python train.py --vocab_size=4096 --positions="rope" --init_std_o=0.0 --init_mimetic=0.7 --weight_decay=0.42 --lr_head=0.0152 --batch_tokens=65536 --max_seq_len=512
Each number is 500 + 25 x the weight over its row's rms, rounded and kept within 0 to 999. Layers, rows and columns count from 0. Numbers have three digits each. The size before them is the row's rms in percent of the matrix's.

# layer 8 MLP down, 384x1152, rms 0.0343, rows 275-364, columns 1080-1151
098:522458489489485505502470488475489489522487490512544484513487494488475510496503491538469548448480500507494508533515513472489487500509497527516500493519504523448522499461521493509474508453510515527505486479535532484531
101:540546506500547503540544527511510461501552505491512491500511489521480483522492522508484503466439487482454486499516452519521475525502530486486481504472486490507484492458539505503489505476537453521532472493520557492507
102:478503504469513504493521467491487503526458519472514503525464493513529534511485510526490497504509490500521476467506431476546496514493528488545481511485528509480483501516527524498507473497486492509475478484525465529508
096:461501527531470485517490499480520482490509500468497484501474504486501480525488504516509493482486504490533488507543504498533491515526470470521485507519517537507503520499482514535494513489518492444431464482526529510496
097:474529529541583505510458516458487518463488503498520518504517542498527515513534468506559479498479483487523457540543509509490503474491486487491494506508521462534480449460500513520489507519543501479478467532518524508461
102:446507493514464492523495476482536466489477517523508474503550496527492536528456515511499506504475557484499507503488543519451545550469445519475545494542470474496469551481468514488517493501505527542483517486486552502521
099:443503522534534432496546484511473508518501505482513562534501497500523442515517511529503460504476490491485525485479498486469462475449486503510476501490468533506523512526448519488467495489512468495524494519518462464479
099:493537463530498515528524540512488499499542476471485491478513522495498493495500517478455496489480488481497468561476512470487474472480465465470493466523548490496527459523503490484525501474513500529490502567506472510476
096:486451497502516485494488469474476510533543498515470473484527484480526480492553499472472501498537521508519501522530595496503511534519506526530518540477513505460505493526487511518491514467488507502508515484532458457497
102:548510488512518476516494501500495519512504518528500543534515506474460471488495505485507499499524516553492454447502532469499517499492525512506470470478536487564483499501484473493522472501507497459529485523527485498512
103:499461482483509506484526522481494557491503498519450497542531503533453489448470499538501479513486489521453468494537505476479532533551493506497522491469500573502488497495523506501478450493481525521490520483504486482518
102:484544514489527537515521545462473476486497516550486494567491523489489493520525544509505523513480485494525486520488505535512486504495498438457460480515477564485520561523516483547455492460514475533481508496497486484511
096:544520537488516486502499536478523454532549483479542508506463521491498522497522519486495511476492473507489514460511508529503516527503506488532532498513454472531544484501448533484483513490493499520521532479479490529492
097:497511524499511479472502465521527540431514486456486526523515520515482523453508505542535497486512494457538522502541544471514517477469501528541497465475504501464549514486466549497496481505487518452483526501490491491505
099:525510511531511513512504540514527527535538485529513452483494537516461508476518499512531471523513526500491486454469541501551536490546477466487501479530480468493460442519475492482514484493528496517472547524487524517508
099:501488483507505483509507466497517467537514483469527542460509479464512500521478522518501516519512457499502521435508480504530461484430556531536487529496509491459522487515502456514489488502510524515525494510515514562547
095:504508504545524499525492519538527502442512529477482498485529510453516467472547521525507506471518527514492529476513494539477515452538517540475540519506490500519542536495541523548495501480487548500505509524465488449508
097:475480518463489490487471489490514491456461514480483523504463512484466506510533495477482482498507504514563523465503496478508466508534514466452478528499519530485521483521506508489490548524469470514508501500470478499474
099:488467457528492452480504468479503487508490469478494518473464492495494511471499531501520446478483475502538515451454465515464471525516499468511478490478498506531495519463534488492510519458464475542510469504502509517521
105:549476505483521517535474552486513513510481506479484493542495465544518473492487489512509495538538501543498532487482511507469514495522522489516498506490512498519496512495509479497496465534471493482444523522534480440455
100:527524507533525487508520486503515503494508505516480532466517513485509445488487499522468464488533487543527518490509474481522512537498472499505457514508488508523482523491497486492492522486499496493463478490467455515526
097:495483477457479509567475520479501489477535507486505481528494452490450470521482488534471540450458493470474540477475446513502505485490536492556452477507493500479494493492512483519526513478511441511522505482478511506491
095:492490532479469503491543539503481501458437464490512534485465509492523554509525465463518524532520497529493446556492498479484537478551468497518481474483521530565496552482448461535502525539528485465522537487472493507531
100:528516516436507519531514486482529514521484484512477489487510486467459512480442476438490486495520439495506478508480502465496464529482486482487528492515509459517489545518479465482482545507478496540485504512538482492512
097:538467471528517506562531489520472457471470515476491520484508490543459479517533475553474518483499477518437541518525461451482504488501514567463505497523487440479542492500520507499464495517488534492518530507495524500469
099:474521495490522508518489531557437504500515485490485463498493475525474546464539489484504497487489492486468502536482510530464516518532500452520532513511478513533474495543470532505470461529499488522441537481475525525471
096:520511538493446510525511509536527484524546464497538504508507532522497506508493447493481511528540485535494517450479456465506522556513490471528488548539485482504497503458521520498530508520487531476540497481519489547429
096:477467502554507491422492514485512550481514510478486488506488483456469477509463475504519524465475497502467505451447507524511520576521502501517517485477488485491508476500513483470511512491489468481512499551444503534477
094:483509478533497467509524522488483487518492536498457477508496478498534482455509507479505490521513509504493479540488519524497504475493513484520528498517523503523482509548462522517503534471497529486492503468501441500550
094:500507497526434504515522534515497495475441455501518513503499532511504528512511466534504495463496470523538515509500490512512503485484538434494545518480508495540517549510466493461471481539496466538479525491499507492515
097:493449533503519524526505522509477455523481518491500449524493464504522482476485481481478517493488491511542507493500509481528488481475518519464493545478510517495458467480509478525478482501509518482484482496457480503507
107:467511480493474546500470439478530482529508468487492487479515456486503521461482516482499475478492521510500499480532531540511500515499500456504506518503505499537505580487490495484495521521483487527513506540499568525504
098:510558480536483516510441474556504526501479502505456484507513452483509493530450520538503536508516497473472490487537491522518476455499466487495480462513459503526511500535498495534506531488536501530472528502503496532484
098:485494506504520465472502521453460487518490491487531527543518536515536479472467509486524496459510467460533519476521507504504527524525549492484472509481495505523487491453532503532488499469527493523534437496520521489481
103:536499493519512465463454473496490528490453525507484513518507474480506547501521495489515526442470552500506488471503466476480489528519513550485532442530479492482540516482508526452575480544519491465514490492478521525501
098:495516487482493481479492498445516510508494519505512489507540480507476488526441485486512523471532531490529514514496447509500501518525510529523484538449480453485514534472482448470520466458474484553527531514522458504524
104:527491500456518501536527513508482506495549486517481480495499500506486470489532516489531536527493508529461496536515515544443498533515509503509509506494507526484531539511511550502523490507496549497530505501497498516482
103:512483562488479467518479483461522528475505539543516511565499517505480485515460475494524504517550469506480550494493495468476544462489479504487536515481531511493522493481509482540520513508509491518518528508493526482490
099:477508467499525501523544523477495505521508509516469483486553550534491456474455521488473505478508479496530448485440485513473476488486483517469507525481473506516549501473511541490471522518514474507507494543513518509489
103:502491446495546495506489545486485428499489525478482456515507514483465509487472546513491499518531521498472489512494499518485479531498482540499516485529530465522449465501520538526546474461502517525515502510497521519543
104:480504486506519466501498495517523485521490489509464517462507488538503501462486466467461531493498509495470491501507508500487489483470459516484485488472519498501495516506503478481489507469499534468499480466508504470523
103:546521528490487487455468497538473541493471482486475492479481506482525523505502475489463488541458506459469473491491517544459497491509512544502549534477513521478482514446536512491484490540499502552475535480501496485469
099:491505509486497494473516514506502505468504545554531486514521503506520488502511439533482552441539522501487504471471498470542493522485505539474515519520502524470489546525526571492466459517444503500517534502482490485499
096:519430532500502531466558489511523537497477495516523518466508513517487505505463527485481489531501507457517514520492531463505509497467495469510466532519512442474542452498510480547516490508453480530495464493532499486538
100:494479500524494514474491511510531507465540483470494511498493552489501511479500488522480476480540488499498489537489479490444463552520465521475477499475505499478523480495480530484519487481526470478500499479533503480505
099:502512499521480513484508496489471523533523496510527507489503447490490482503468508525471532547498491447479496440493478464484489474478501491510566508540517516486519461503518509503538485500488514465506522520488486503485
100:507499486530505461529518498524489497516471471469498480505507496490522443503504477510500540512468474486452506475552521510526509488492474542486527509494489519495434483492532491485528514526493563474497503457492459491536
100:534516522544484499501482508481458531494482523533518504492505498486486486527487525499482500530508536508511539547496516512528532482479496484466477516463494489507513506472516496486516487502486453501489491445444445495480
098:499515500459502527462477513502480452450513509496484493505541484519535524475486470513477526490452503527516500507473486500526480519521506479484515514476561493504460487522483519529509517474501489449477535493495511461496
099:513528512478471472501533481524517570539461474502513499483485498531512483508511483494509536484509466449500478515465510508515500504503508504473510505478501499476533504503481497484489492502528487466520460484537492507508
098:474498474502462478488528549488497495519493521498554509463541482483454530495504494516563511512495534533500511536512491532479472532533481535530552500484514535541523516498467503497495482536500504500502510483516500514496
100:467563517532505517513521449477487469533505492513517489445517487493464500523489518482491449497475549526485475448521515520482501492482546490522491529506484460476499514457551530509534486484486515492501521584499497539542
106:511505486476483524473524537495486495487472508492536512512526523493509501533457500477477536469427513436534462495547473481493476542503540505493490494506504463529470471498458534487510473503497506485495500494532505514443
102:525486503495505470550486546524477494447490464522475496520508521508451514480501480469491490525533534495508500478448503498524495511521492456480482515521502475497497449514500463511506476486506492541505506470504477485487
100:490507472477479493507495518445460487486505485468504501502521509509522491491515457510513470478483555521474490538480495521526462481514499500488551472503497551482481467471475513490464527486502484499494503529496498492498
095:540493511473509528500500472486555442447455519492497511487489479471535509495545505466492496473537468502480496468529464543483478505519509511498485470476505485490475529484481470513524451492508517513534487492527489505509
097:545497529514468511496517536524526489481517500488531525481510451491477534523493493484460506475527498510480485492487476546532508491467547468541497508527485500557488475484472497495528478511516498549516527562496465507523
102:486533482539488494512501496468505481506508531458493493476539493452524479517495494544521480510483517530526484473557486511472516444511492481482503463522495519447501556509543532502510495536517515515511504531473497497518
097:523490512482442515496536469491504469515493507498474493504482574466474485463506525487441483490471476481477535474478527549482506498510524500551534550493493481534473490507516503460483528448470523543483488506502559554499
102:504461491491532510518538529503458543471489467442499503490499540515487492506512538511542497514457478516488516489488457476457494487481459493469520501513472521479479522498507517533504513509525528467477505511523510505487
101:445485512517504534497567492454504459534516477518503500477502532524475467484524504493530484445485455483503529523487515503512503532519482536470531519501560526500497451499538444528521551468462477545541466475537528502498
098:470520524450489486495521514509483469519504492526542507500528512489527490513497454528515507543504517546480497520512538493531503523523475494531536544477491505489495548503476514466519554506486492524447485549484540504557
098:497465491543560428480488484540503493494511481507543492504515504512482479526525468497497500486481497535472495542485499467516495556502479444502544504504471486509468467490477468474511527496456488481481501511545500474487
100:445500482508516476475480500506523499513454475541546477483503488493494532525482507498505476499491536523472527493503520475534492475488471465502482531511461506508470445510529521507512494488526466556464526500533516496515
098:478514451509480518508506495471462510542487502499559496458524452523455500481500461464482465543502500491492504488532480537513515493517537558536513534457518487484499511540528525502522498528507523510468511517494492551561
100:517473513484487530489501478513495476492535515487470507487438508521492507500516452498518523544502552498507518485536482502501476516487516470532503561528504504461480526518549466545497500525483496548463552535495566496475
098:487508498508455475493527499483514495468490514520508504458502461540518460503476507530503512528460507495506494456533522506500486527490504494523485520470475519488445507499487451510443470509511521512455478507528494509519
100:491478523508491458477460472486515494518539497492488540504504513474502516519469488502498508526421532501524478485484467465491534488508467459515468543490488525533532555486543525530470500532489521486488460495440473495459
101:518499499477523531480487526468484492501497492481535433461495556504463527544504559473524497468500492505538521484481520503521478483529518538554514530455504455519467541511482487498478513555511449522507500519489469533480
113:460494501508465465515497474496525542521482509503518521476475470491499517506484507528517483500481496508494531489551497482506481521537476466512490510542479486494503505575480449508502451527532507510513511522511517494483
105:515523499493527496518467473528502487496487493470490490495494498508531455494491477509507518531538491507493517483494522485520468511506442503535489484531460488520505518440501423524584482509519495509487524528482474484451
104:464506515506551524463497469475521486491480497463474503489498534490537502502443467504492515546519513452470495486501501533502516487500505451516487481503513491554495502511468484549507499540515475475478519493467500480499
098:523467497468508501484511478472500504491520485561494507446500465504501541511512497517512486461525506521543494524525474500525530500515491493523476482503553521514542504498500493531472510506528470489467514521468492507471
099:488481518507498509507535514503480489509504512493425464510528509524503497490514498468481500472503530516543501502521485557496491489455553523496464480492486530519531494507500465487507494516472516479514478495511513497481
100:505529467507536507516513486442496481513483515499486509483523504506437532513522542530499523512523499502475492493525492559486493540459499531501463546493480487497493520461495566547518483469485509527507509464479486492511
102:461474515499507509454446504505511499466484513512533521509539551501456506486485517500474498531457501446485528518552466468433494478503492491480519512533483480543470519523476477518535479506480547481494492504484481498524
103:568488526494530521459490517482461564511464521504542491471489490463477503481494526550490487529490505486496541486511500482520497479500508466541515529460501528522494483506491494505538513467468499510484524530521462512531
098:506501499477523488513516517504520509546504502542496440517517502479500516540479536510510509512515502466514544553505542507473520531485470467472455507538468505502549461460470547504531515534558485516496514512459492476499
103:498450510544490489505423532489495458529467500478488457503516498534519483511479550477480486520503551461468483521505590489482475527525507485499477504507480507504486526473503499530437486478479506489499490512468476514474
099:487463454483541500467501541499502549531501541463506448501503525496477483515492513512518511486503497503512457534505460502447472515479503484475463522496501493504501488500510506464509477519503540517489487452543487534495
101:455501461495522531469492463518476523548479493500495454499472498467508468500509498493476502502485463502504513499522499492441517508449491509502484486479471516508519484526476484507456495520517511507482498509508512488545
096:483459544491488550522475477496468492471489489502530505487498484508525490518491525454469512485539530464506519455494524516444526524479513500474514487479533492504498502529492488468537493486489495504521482507505504500505
102:504539503507558484538507525529526462503448489453505524545491459512493487515478493506495490489524468512466476501527496487423533485488469485510469517465477485463522523487486538534468519548476508525518507474513500516499
098:496478542515523515501465488493456525468521497509523539551492471486519522479468486504514493499494500458486502493454495499550485484527480508494469476471508467512475530490501526490481505493481481503508473530498504523519
100:477499496491494499504442538507491541521484492481490479560487484502483471500505499517511523499490517524493494496540524519480489503519517507526496480484455454487502502484506500507532480494485485510536546479501511526522
104:433513474517497500549495479507493497479491518481544513504527481497515514540515479496495471479508490465460506474470522508500532518481448554486490510515455553488508515513534489483528499513473504521519471503503471541481
102:443476510489495524482471462478437484465533497523503487520530518506467458513480416541498523467487525441491526477488520550518500470473506493524511536515532526536468529492513468490474527474489491469523504524461544507478
100:484491492498492511509491532526498484526513503486527516521511488531504531498497542502501516500447489494480505525494538496513505518525467477524496504489464483502486516514487559539520480478484459558535516520503459540462
101:511483459518502517462512536450467506477538531546515538441506467488512490476515527486498492489503512483530542516506516564469525510491469487521477496472504540486499451490503497497546498473472464537525495483465555506494
102:525516493499505519520451514559469492475452527475500493508473451519503492504464505472507496464491508504538463507462525525534480480482475483521505525515513492557493522486462462512539467466445477490480551485495519501511